Weights of a small transformer language model: 22 layers, untied embeddings.
Each number is 500 + 40 x the weight over its row's rms, rounded and kept within 0 to 999. Layers, rows and columns count from 0. Numbers have three digits each. The size before them is the row's rms in percent of the matrix's.

# layer 18 attention value, 128x128, rms 0.255, rows 43-63, columns 64-127
067:527536545490517443445496513558507538493475516508497541524435527455501482530486517429585530469512553468490499562559524484472477520494518456459495488563471452354486535507497522390538496505487488
066:556467500547543522532425531567438535513530499575525504475467485531494461461463506483521540516529428515467552516494535507467516518554491551514492465535605485490520552546473492525538574466482477
070:523515534472496534472514505490557479491498474486511469457602539563490502440484466506541459521495514478546524488554539482554518465437486511531484544557506530538491423411566465504514460428509542
065:403490463491523503515492521548454450477557534454525543510474478501419488530528442510457505428548494534456411411491445480557479488530484457505522470524532416488540486533491465520531532506473475
067:479526534515566456463550485534527433437540520434481518403462535491494547496534468439510428560487448455479486573521492465461525482549490521456458526471469533493483560595536555507539506494522472
066:448510527471477544492496535516478467480482475522537540502466553525441517500479550435514398466569515487488467489500561478506446495479417497463449459572499510481530486496461509475409534553602479
069:517477501520502469506566523526501491472556532500567520601536542492476517440539493484527556503444490569446500565459468516494483582517534491536553515485477445451455518485525533508550407499508506
074:503422502489472506510478542492472477460486517520476567474528519585465504494521558538485474473501496439490499449490523494520454523457477478465443473527526505460487496464518515529414492487471483
069:492516465454499488551504551508500481508507508538474550518541536589513481446502464502493494521492657438550445445513513476451505589557494539488498512485468574455540486519482426424474531526410481
064:430462562534524470478480607482449523592566467458419485510499583548481522463558527509585465523431493571539470448504516470458543463498452498436449487489483482525501472480535471505498514488520460
066:399495596540456525459526534525458511472478470504515591613483472473485391479525533518475538527512480468530516487489514498546545499514500476486495520517433492491531488471462538541555490529483493
070:488562511456495482476562615499489563485461512463527536552524422467488529484624563486566517473540453488467452539516534481518495527516540458517511476519511523472472510421471562494499478548444443
067:518540433498484485482583546543474458537447501518510479550514580510485517451485451509523527495499576525431477488455553533513469488546508538523457423442549538474495508508450444549431546448503489
060:467486512468433512443547489435462597453532573518525492480422528516482496559523448534536479503472460534571488523546573474544533500566461493561536552550502576510470483522486514470544503433481450
068:459534423482470575460499509497475480564456556465598527442457513539528495482527508514560503474523505485503471472469587538502505466494524505493487489510508474503492552480463459465555462453533493
069:485517544462456545520505544465523599472486534485489414500514564429522549448423417462521495479494527483569538458513518534518469489517521461514502455485470439523482463482445485576496525387553507
064:480465501474438483519523543490474536509520501532464532470470507459501505523543529563498510470451464544555499528540439479564490431458476493573567568545557482478554535493538481525513546516517433
064:474502519509568493390386549412532553499450458502551499464439447537487577399528526408528539467493490573491487495466517545467472594464539513486471561452521441458572467520500485516531472502518470
066:454449502509495507522452455553479528502504498543572468461494520519450470523476463543516496457446567470486545536436494418499513482530496477535546527493472479463490552508513496505448498491522508
067:425524472446495508459483526497515504421532453469503467562498503542569540477479518558550498480548558458503570490507544513545523466499451571523499428550518512532458473450424477454602550508433484
064:384487455542493460501495482486547467422470506546521487524541517569520533529528499482526486535451513494529473477470556502485421479540461539441503559562522538484520506505433521472551483453483515
# layer 18 attention output (transposed), 128x128, rms 0.231, rows 43-63, columns 64-127
058:524486453455451517548452454438475496494494548470496413476564471502544464510475447477432468517513470515494563477509447477560471531515520519502503524481518506594577443459561488539447532496496520
067:475524526504497515486503515420598413502435458426470522463498518441454508502520490508465497507613548490565417482481437498502429520470487491469535576507465535549483514499536535518475440511471558
067:423408530519538464562478495467511519452534491567485560535484468472505513471540534492466485489449489524502464493420538506515540521454525474503477489467523457423400513522459479510443536519454491
061:554512483471522498504471474546494482478522468507525578474484490473494544429493512521485451515495510496510463538511541512392489395545513525487483506447447521518486532472511537533469495596583449
060:519507537542501580568501525450546574541504460495505527482513491479481415496495461576447594462475515535503414450489507513564476464517462452548537445487488529500579401460425481539466543527501539
063:562452467547546463557445593502565508514489459459433473516497435513498527493519414559550482510515462488520528510543534525440481517507487507591524454496494509488515450498532472584478462483504428
062:474522500473494492509511490507506499446477501527474526480553442531518501555483445423510489555566564477471474478538476528440482374520449441483504543504506515516499519534557492516469510551508497
066:524475477563529522426525490516461551471471483477486459542542490468524537561503423460523521512415459534564505534500459498507546488518567565519486526556508522484477517567530429512533468541515523
068:478497487480531547469527409467514540504547442527516516547383504470474529504460510432498514477525452495481494538485474528494551488503482437484510504538451475548512509475507513503545470515522537
062:544505392472453505531480479510571478420594507526557534505561504487509455486461564483523492557462538452437486549532507487524454539491548451526509508504540540584421487477480488511454543482521528
064:555509481509577488510453552478473471483524526498469430455623523507469571540469540429526536516509475496535511426487519543494487443492528559501503473462496517499479448515558415437513524521497526
070:517458495532495497488435513551513459555535505490482483466579502496527482465442445432479518595444565559524500484453491541500459428495439444476510492547516495545493498551513435434420473538516461
065:547440499478551501499452493427499505528538513463523545493522460509488488509486496458480497542525505465549473491482443472423477465490524461574553554598516482539520563495550509378530404487517463
058:487456481538462433544507537550538420527511447527542524507609487453490448499455531438468560483537513518436568489430447533514490500493555487528480502569552430466510525506438517592496494534484466
060:542400524507498495523496471458525496473565438575389461485539541483420501533469557481420477481422442525495491537509462513453515515461515485496541515506474582381484495513531520482434511530535434
064:516454530490544442475487523525492465495459481539527555488517452537430509514559543522474431525479526546455524487430421478520501599486438568456518485495492551492593565477555497428543528580453454
062:518547449494531542469468511501487541488527468509525540571571485490520496460514562453517500411494496460480527537394536485477524550543458513438484440505443451539547403439513493550561525503466492
066:497521530521527567569585474574536467465509433522430491461442464573526446512510503539528400557416508475474521520504519483575479468501469470518512475521444472525427508509540468474487513507579515
063:509436498489473461538544539412542431541500529565473456491445463495566495501597495497469517550596471521538563470510531572479481536498572530473474509502461500554568492450518473481507452513446521
062:583476509554571492539500497558377480520421532483467579479526505476418509491517517442484470471465481517520481528445504480489502419462509467505469529428521543465518499554484520539448485466554446
062:508524515532532466523534467491458471553511543559524562521447495496498452439422498600410484484503424487491417484567540500570531488506558477560547497483433435464477500509481480546465479513517532
# layer 18 attention query, 128x128, rms 0.119, rows 64-92, columns 64-127
111:518479572467469438605511535502451437451454584483539392514499529497511495506473493524509537414479478504577484462480488543509446483546601519493457492485510452560495549521533468481521541456449490
113:468467459501440400443508585490468547541458490489554434470493496465526506449462543507500569505526534525460476520484477557520523495495548460523483461476539553588483530473424385571521531520488484
100:464458493456531594441493481526533487495441515520559473577497444447520557538519470508525497506569463498502493489424465513484484523454520497498479461533501523542467528522511542498447507498529457
114:439462509494528500509537459501518478488506491531528544477537523501528598486477410507460603490483529461434480571565490482508448481465452467487492473534556445473527450503427446486483470548427489
114:549517526515432458483469519491536534520472521544452506509504494450532487501528480460505445466525523427496518473467500466557457526403476458526524405567489555550413522517477543438466595532546549
102:518448519450501467506606452529476505523553525562428480448458485507458467492539534502504525443468441579440471474515478526426495560474495482499556452454541446460483548397470445448521534522493550
109:457441527501481534414505440534531535520530546514549544473546541501484437445502501495484498485514515535490467518531515483465431476540430516578478546437422492542538454548475482540421490519536498
111:494511493582427511513468513482555507457529521471469427496536489500623525578484573483504465487467497435481483507463554510505520477518527467422538489548521519546477450515543530489467502549586503
113:541439444461530431485435537529447484464469441528480504523543459498520435583515511487429494519456485542495402494515654538525497475458507533511500498485518483503550513459546536539483487499542545
105:519511460498584543476491540386547483500496500537481452469513509402539455452611547557546557514479513508461536515397470437479488519444540510494503516503527488554500550534503446444503529516540459
113:556459489520572594458484565531488410479509487492434474466518484493491511503442524579525533501494497550479518581461533547464489526539515508439476548568429408508541425492479570552548491542532516
097:506551482496544586455512543518449462472493491513547410518500467481497529384503568520467530531549496418553472500508484555436488486451497554543497530555485502496437512425493562502517463568507509
116:570444461472469472541492466532492549452503505502502552444447594449503455547496468464535522494499577483429553473541512498492455478559526499524511469505498453485539539534537459473491509504546548
094:446465471506518489546451461468407512553466554519482534458544512492534523479534471427525468532565512482512530459455455569440574454554481553544628483500485453468463521508491513500470538544539516
109:540474503518588460533485497524453460373520500510528482457570433536493511467514413493468465542475500481439517454549495529508509426539513527506478505489454492557533395489422484512509524515527428
106:518480532555548521498520484450454464435547552523552493473452518533477510453511508438397515463448511545410493552472511471473485476478544500429556498509499528496464510450497505535573552495502557
103:503561453522589520506528524420522495483425579410525567448516544453517374546502508534462557454494496473521507531452446561489530497471545506539509554506475513500542479514551501539524454452505510
107:528429480504481473464537464422509526484534433424520535493488522527468485465580513549509445448558553467482540484517498458468518460473435428523532474471440527456507520482466515503527499556503559
100:483521464509509518460473469504480526436551532481497635487505516471526558461521554513517520476500534560507423566496500511444483507478418449522496552426542523477467465493553468515453545491485478
115:509546546502470565504527504489527486456581488521485489517468557543494525463409546501527512460544490457532481427427492562523507443484524571471543462463430454552564446455499497557499465560457470
104:430542587560495537477515526491488504498475557539506554502485538508500532528487502406525512472474503456484480533525480574553474500549548459438471489498513493434575522449500508571471469547520501
104:496501492471540521537468470515527515541475452438503550482450438502519511518471552470427528415521479455497485562497495441488485513499526566526595506484500516517506533468542495541504452462487520
095:513546468517501505482451519472473527487497546478498472488520488499436476476497539456452488502462528485483482516549450449526524511484537513460545521491480454506602453569523540490562476513462491
116:580506543456497465461453419467431428509496504574481511541545540558473491450501512572526518529497505498467512497376474551591526494489473604490486472449527462508398530524530560534481519496487452
106:458541488476472461557545483505487464454516443487564533533454516568465546477416488473497453505519473453471529495527500507439497470524564465551526486406574579552486536512501526495470570508487487
103:459541471485502530454469482419494425534493505521453523423472534487519576503606459461448563424506504446516508528448475500535585486522488542594467506504540494517536446481420441502447521445514541
109:476503462524520519527467562554534541495499515431461423466460499435483503477530554573532524550536511534509503523498508506430487467542467468459532504484480536428528476421447487515541470483462502
116:458486491518510530448527613499501472492530511469457492461511504495563581569442539527497580509471492600493414529491521576428507454519470506484533555520408471539534520509503545450467547517515563
115:508443523526489552479478564507447490467481464503551536504492480511528584418505467459453452499559489585512551482440483473498533514457525483516479490469454528433429413500457548564533528526536486
# layer 18 attention key, 128x128, rms 0.128, rows 64-92, columns 64-127
101:439563496495467477568444474518425491444498516570560429523478504510475518491515507542551505451486464509509440468511480513473511518523511480505550403564555542490547461557487452547497510513558508
110:532456507516418489437486467500568506410501506537504460418496471453535489548504521504524490509485449548456416481516420546492419512515554500551542511527583516564478452494409504549451487547471553
098:480443529423553498422524529458537521507491484423502504493465482474476589526481513494513514482438477506460470506453527535483553528487490471473458487548481568496509502519499507470447471466494476
117:489494495535470500551586500494541456574519532566484550474515514522581526461520449482463493543462541476513516480475492486424473505464460507440515508443444444595497464500479491434454429553494533
120:494490513530468521432440521562544500554484460521572530490522593513582463425430539480416468495458483523542444514479494472503458534474561547442513448549454552538507515488568522404484473521549575
107:459500561507465512469544457488462522453531465485480440487521554537536441490437481540485459573530450485492532475510507514483420531516487446474522485508477480528504584479512420492470581514516561
108:453474461452479526566529491471503513508571494514529536501479494496488436480459462518468512514527490450471488523570539554485418439482546513561456474499541537439502478505426495568435540507541473
111:483497492516540484508536501462500546503510481461450526478530530513524498526495507432446520437411548442483492535413502421520520469562445467502528524523514557595555452478529520475522491518498450
120:511437465494552467469395525490493467443545483521458435531491516565484495536536463466504583525491472504488461589466549565493537431512541462551506499503500519488482530520528450520518514444527502
102:488490518477495486534421492458498464489547492448528577483550558467458550540516493539483482497593477457552485515477508511468487470530566447452548510555462455497439521494476458442468480543474561
115:443441517505562517538493573492468507472554482490479486478466443549491543507470431538460458500564555533447523562440491487537478477507524506525417534481502454592498488533510520519480570472494479
102:485499515563501521510505507507460484479492523483423520526459547485526534429522574445494499570499496524560532541382487503458470458512475540549503538516492467515555511480478546483520530449450519
118:503520523557500483468536507503550525479520549495548554478541560529550454548520449470480470548483585528458527479564497510509421523497485580493460460555462453506424490460469491498514495492533462
092:460517524455557461503514514542440525534425530515466588503496467402552538440484488457473507531445516477506540435492515488492499540487506496526555508518541548456458558509450438488528509512550520
104:518469482555476452574485543574542482567512555495478505479537376576503488440511466500527460512486477495520471441536514524503511467508535525559498542456540571476521533434486497434492441554542491
103:545478512560555552475512498465474493432490541539496505461445515525519411439497509507425453499466477452461523459451437505589549489577425490473503510539519514558484555538448470452455609469503564
104:450529509529480512445472496539547558488528486465497530531496484450492549510528582542475476429508528438541482510497498579525517441524527556503456459521535449530412517512458477503561410475490513
113:569464495554485461543506407426504503445516496463544556488413558489524484518522505555471494490585458471583521540539543516502514453475451411503524504537537499453504593455518515488504448503460463
099:451561502464512538502493477499544480441529507451451486510522545521469532485516474585484513456462557481491466518514552530420468559500447454507476495413532522595412601476424550605460456477477421
127:485520571554535441595513439537490455432548490554504447532464435525507533471524469448513534541505518490499485516372538480502532481538498469557584464543465438528625487501489475467499451534503511
101:529566530496544518460435391557576530506455488549478446484485491462498493431450456448540486427437470562490530473517481596497503404530445474515494501470552498541574485523518508481513457516432503
101:479492519507504471542491495453522528544583505493518513626474522449510499564551511408474479489481495438415474501463510537491466525467498429469559495514478508523495498524512470525522547412532530
093:506493452554468451506466470484453479515475581501476475519503501521479439429490519510502515453554468494497428526487437512455535449533507526538468559488526578449567555435518541484501436547534550
113:477467499451448482527515485463471451476530496548571538472529468521507539409551430563479466567512521538520516529420491544542473555419520483436557529452549448496505544524555468504485544503536485
109:440496506509474525563519537446564452427473477537540482508456439506431490513499542397571464505476428502468488528498446488477488485566522515504559494473523470515471565539489625543537481505578516
105:387452486508415541481521510533538540514495508435537503508474451442543545498509415535484506460562493428514508446483503540486524589428535563480453521483498448521450504455516542436470513454447538
109:523519470514499437549544507575481523511517467441411407539492501506521543493522504489517582498570497440501511521487502491454462444604478564533486475427501514440513445461511522522474503508541497
112:496516496516471508434539517514466532478485452551427512398481535501410589494529452495490552520481495537500411492421448551471500432522505448449544524531502548579489508590481487503512473415549514
119:575436516521512494539510565541500467439399466553536592445486475434467502477493573529479501486529516567536476516398502542571492486497457526479476565417512541454436492498484477482525496534521447